config.toml
beta2 = 0.99
warmup_steps = 488
decay_fraction = 1.0
Each number is 128 + 32 x the weight over its row's rms, rounded and kept within 0 to 255. Layers, rows and columns count from 0. Numbers have three digits each. The size before them is the row's rms in percent of the matrix's.

# layer 5 MLP gate, 2688x448, rms 0.0468, rows 719-733, columns 0-63
103:140178177103094095109167163063157089107126133095118129150136140080198089123110072101204115114140126150193088189111166130196173165119074092145140152155086094071105176108090157098139098110124133
101:144113145132034135129173092148108196131099132181148141160113106033101142096108131093187088085211069096143129116121176120119114097103148137134181088153136141099115154130094125135136118103126145
111:091091114135150133128136105097133088117129154107153145150142098133124114117138135160120131100152105142154053208126087143112092177082120124131130183176128169147068145118102170112104119113200081
097:110130184080114159151130136180166043138122158142136128119068081174130179179166101104121148119142118112177095146142118146122076065112115102124156122135055190087118145136083184089150085167141154
104:110076133062053107143185176152141046092140176143145160130101134108117148093167146119141118126121075103128143096129165149193097100094075119111099081166034163117131146137136137099119105070129138
107:075103191149171117110162142074117123106135097117180146096136117140108152101177121131122120129139128157128108211132148171143144156132080137201149107112100153137048157155159149118101084115162115
104:153153159060167142151168132117143139145096112126092170139161107167117127124163118150169196173115092127186126129131109128094153140115103118117132211145074102121134147117067087090130119134161152
104:087117104096148101153105136136131172135184058151102126163127119115108139126097182163182146168136023167109123142179142151087174204142101111049136109156175099172157083120109166160149152123175137
105:116090156106143148105106118119141144184112086159134166117107089140122150104159122140174198122128079062149127108158121072080106147114113133121089128124114127155120158085124121115110117157183136
101:120120144147168117134154140086106120099092143121146111132118083133148170123119148139120080203122144142137025144149146101182156102118142115134111124167129143093086097178104110081102140097145072
097:167083091103164153132141121150159123088139078109103132140122146100128121093120136115132119131148097132103131142083201112128119123108084132118098107186162133136125138093099098101081174179185113
106:119143206144131122084151134131165145095107133065076162209139089116103106141111107134118108143091163083143152144090104176126115105100123200132153085111029129163148122161173067119086022138152141
100:152136144061147122105125092157114156087186155124109103206136151148168113117146144103143147125101138135145162159128141106081093098117108095121092059087124159142139106156161109133135120125094121
087:174079124175083150163097200115151090101128111113133126137123160125080136118105143140133110139108122104118168141136127062072197139118126078080099118120060110130127112180138082109137115122140174
093:129104107131137135136158176071173086114116086094186074111098116122186159103096151167101132144096098099139100122144146109173101127124170104128084146084110133108117125101122105127111112081155115
# layer 5 MLP up, 2688x448, rms 0.044, rows 719-732, columns 0-63
100:111094102104141129100104167171123146094101153169155167147166154092122132168067159130111179150097109122125107089188091151162195145130137162121150160100078182156125137053124177144164137102126116
095:169164136146115122121180150121108164186101112124147105156131155121151167140108170096133145147185109159154103153142169153167138116109078151174190165114057066084170109097157144095151123074106121
110:142138126120149077120145144109188129095085127128139152144111064133107116162164122138110205116145135136074126057111121145091094102107083154132135172152141119144077145098148129120111117148118160
098:099138170101040097134106138083106062142134122165134159157096146168095164150204096117128119050186120179135132143138132085111084032125090140159152117116063140136129130095143188133163092148113129
112:136113147167123086179150121142089118100134140112168134090152144111092109138145111110154069090180110163140129119111130097158121102128203117211088128153106092078126152152115106128091129102132149
108:095089196139121113104139118128091095102073127091142137184144050095084132104111082162154101156149118103112109158073113134171099123158104094089149157180150156142107147104150081147111124117134145
103:126154153065154189071138113148066128161150095072161131121090089110135094099145113140035091098130077141194088165134129145166098165139129136134032172174172094135090094126074109091121142118144163
106:123087041117143163132145152127083198207173166092087135121119118080089113148115159118132077155059087165133078099119107111096095218158129114081058100102141188109152143082091102115157161126152081
103:118102146167141104136115118130121098150162099134050098129134134206116147153134161144106117141151161132140104182118089155156062072117160072125132079087120163174152185159155136164144120111110091
100:126095126132160099175161097171128147112133142137040128167149132106132169195150196129115051131133102111187099173169158134159129140133124078115125148141125155117120134160120162045095174179114142
092:150096059161077196091195082135128058133121064066127068149130176158216127167163109138161126090161145134168147149130077156092196143084105146099124100154148128085117112124129122103159140066158139
111:121069132069164074104134160152093139139076073150105151160086164176126127130164082106112124191092149153129121116162156083121145147129196154065104102120093167161168120071111105046139100201093094
097:104078126160082155149147105124092035114137130098161185109122110139167077111115143141081104087125137088100118106124126191155114105154111058104180117124154164135201137108193142128114171098123169
091:101165140071128181067119072098113174107154108157114186156114137113151127085130093148120182095116156095090169130088089148180101162073114153149141115119120092130123125142186175134107102106128073
# layer 5 MLP down (transposed), 2688x448, rms 0.0402, rows 719-732, columns 0-63
102:144162076127105112080139133165127129071118195174150149148127139121145155127077231114103147109126097093144071095134117143174159217129147120147143156050154221133119106088153167131134110114122111
098:107088175084127137094124102165103109108126072089112165157199157128127155196104148124134126147121150186192155117127103173150138081096151167173041209136141101148118087142135163112113116124128074
108:180145174104092123129133135114147140113134166115108102174076129155143132175120109204108127070147109117192146126105091150142128105153077100163142152117162135115140135124167159124132127195155135
092:100158081111139119136127121131107164046088089142139120092173142114159073117139079176101124123097130144136183098146158138182174138214152110141088120136151088128071123170167128156133138092104127
114:118098135166150098141112137177091082085145144092113109115181126151110147122144105146110110130191153153135110099058113115180137100105135134148103118139112099108113148150139132154095133078153151
108:083062130127138087125134173089121162136153113109157143142223133155096105107064108134148125139092131079207088182105161152139166132091132172075096113071171129142085111089116145117093148176159161
108:138143189119136225073098075138088153109119086140092159180138113114152189123177120075119126117140151167176083146126089137076101140130143079145112181121166117153112170126141110124133111109100108
106:150195177118123119113057085140164078146160114083162141124100182170140125123140104117118154117122163108118139145142145045101152118123114153154093118120117105146147158095123114131148129162119127
105:151093151079134154147085115079116104149099163104113126138127122095169136120109125158151102040112085136106166087167169098126112114158149070066158125111130083118159111117160105106165193083117153
100:107138145142144121138154167170107111164161109149085167088159130103132095146181115125145157115128078127149175092150111192109159099168074123111096176163135167112140111144141158141135103125130144
095:126138134143198123148070125175142131145117120141099112166177095141149143152135155107171108147075101082177176106140137162156146136096148061094106042187125134132082076103104128181105119106186156
109:137138092135130131095143058145185124139105098087148129159147162138169107109113104133095204170164151104124157060135103116128165168134117158105131156164072111115160117122054145157094153117127069
091:129115091120159087145118131154121154106158179092159086117140148108128129128088146109151147136084122144119146118135184104145093133116125118137096132150131118117104132174127142018137147155138094
093:194144054125101152136117098105137145096134110166148125148158183108119128132148147115119105088159121134131204109166110093118149166156098121117108093134071117110112114144111113075184165105100124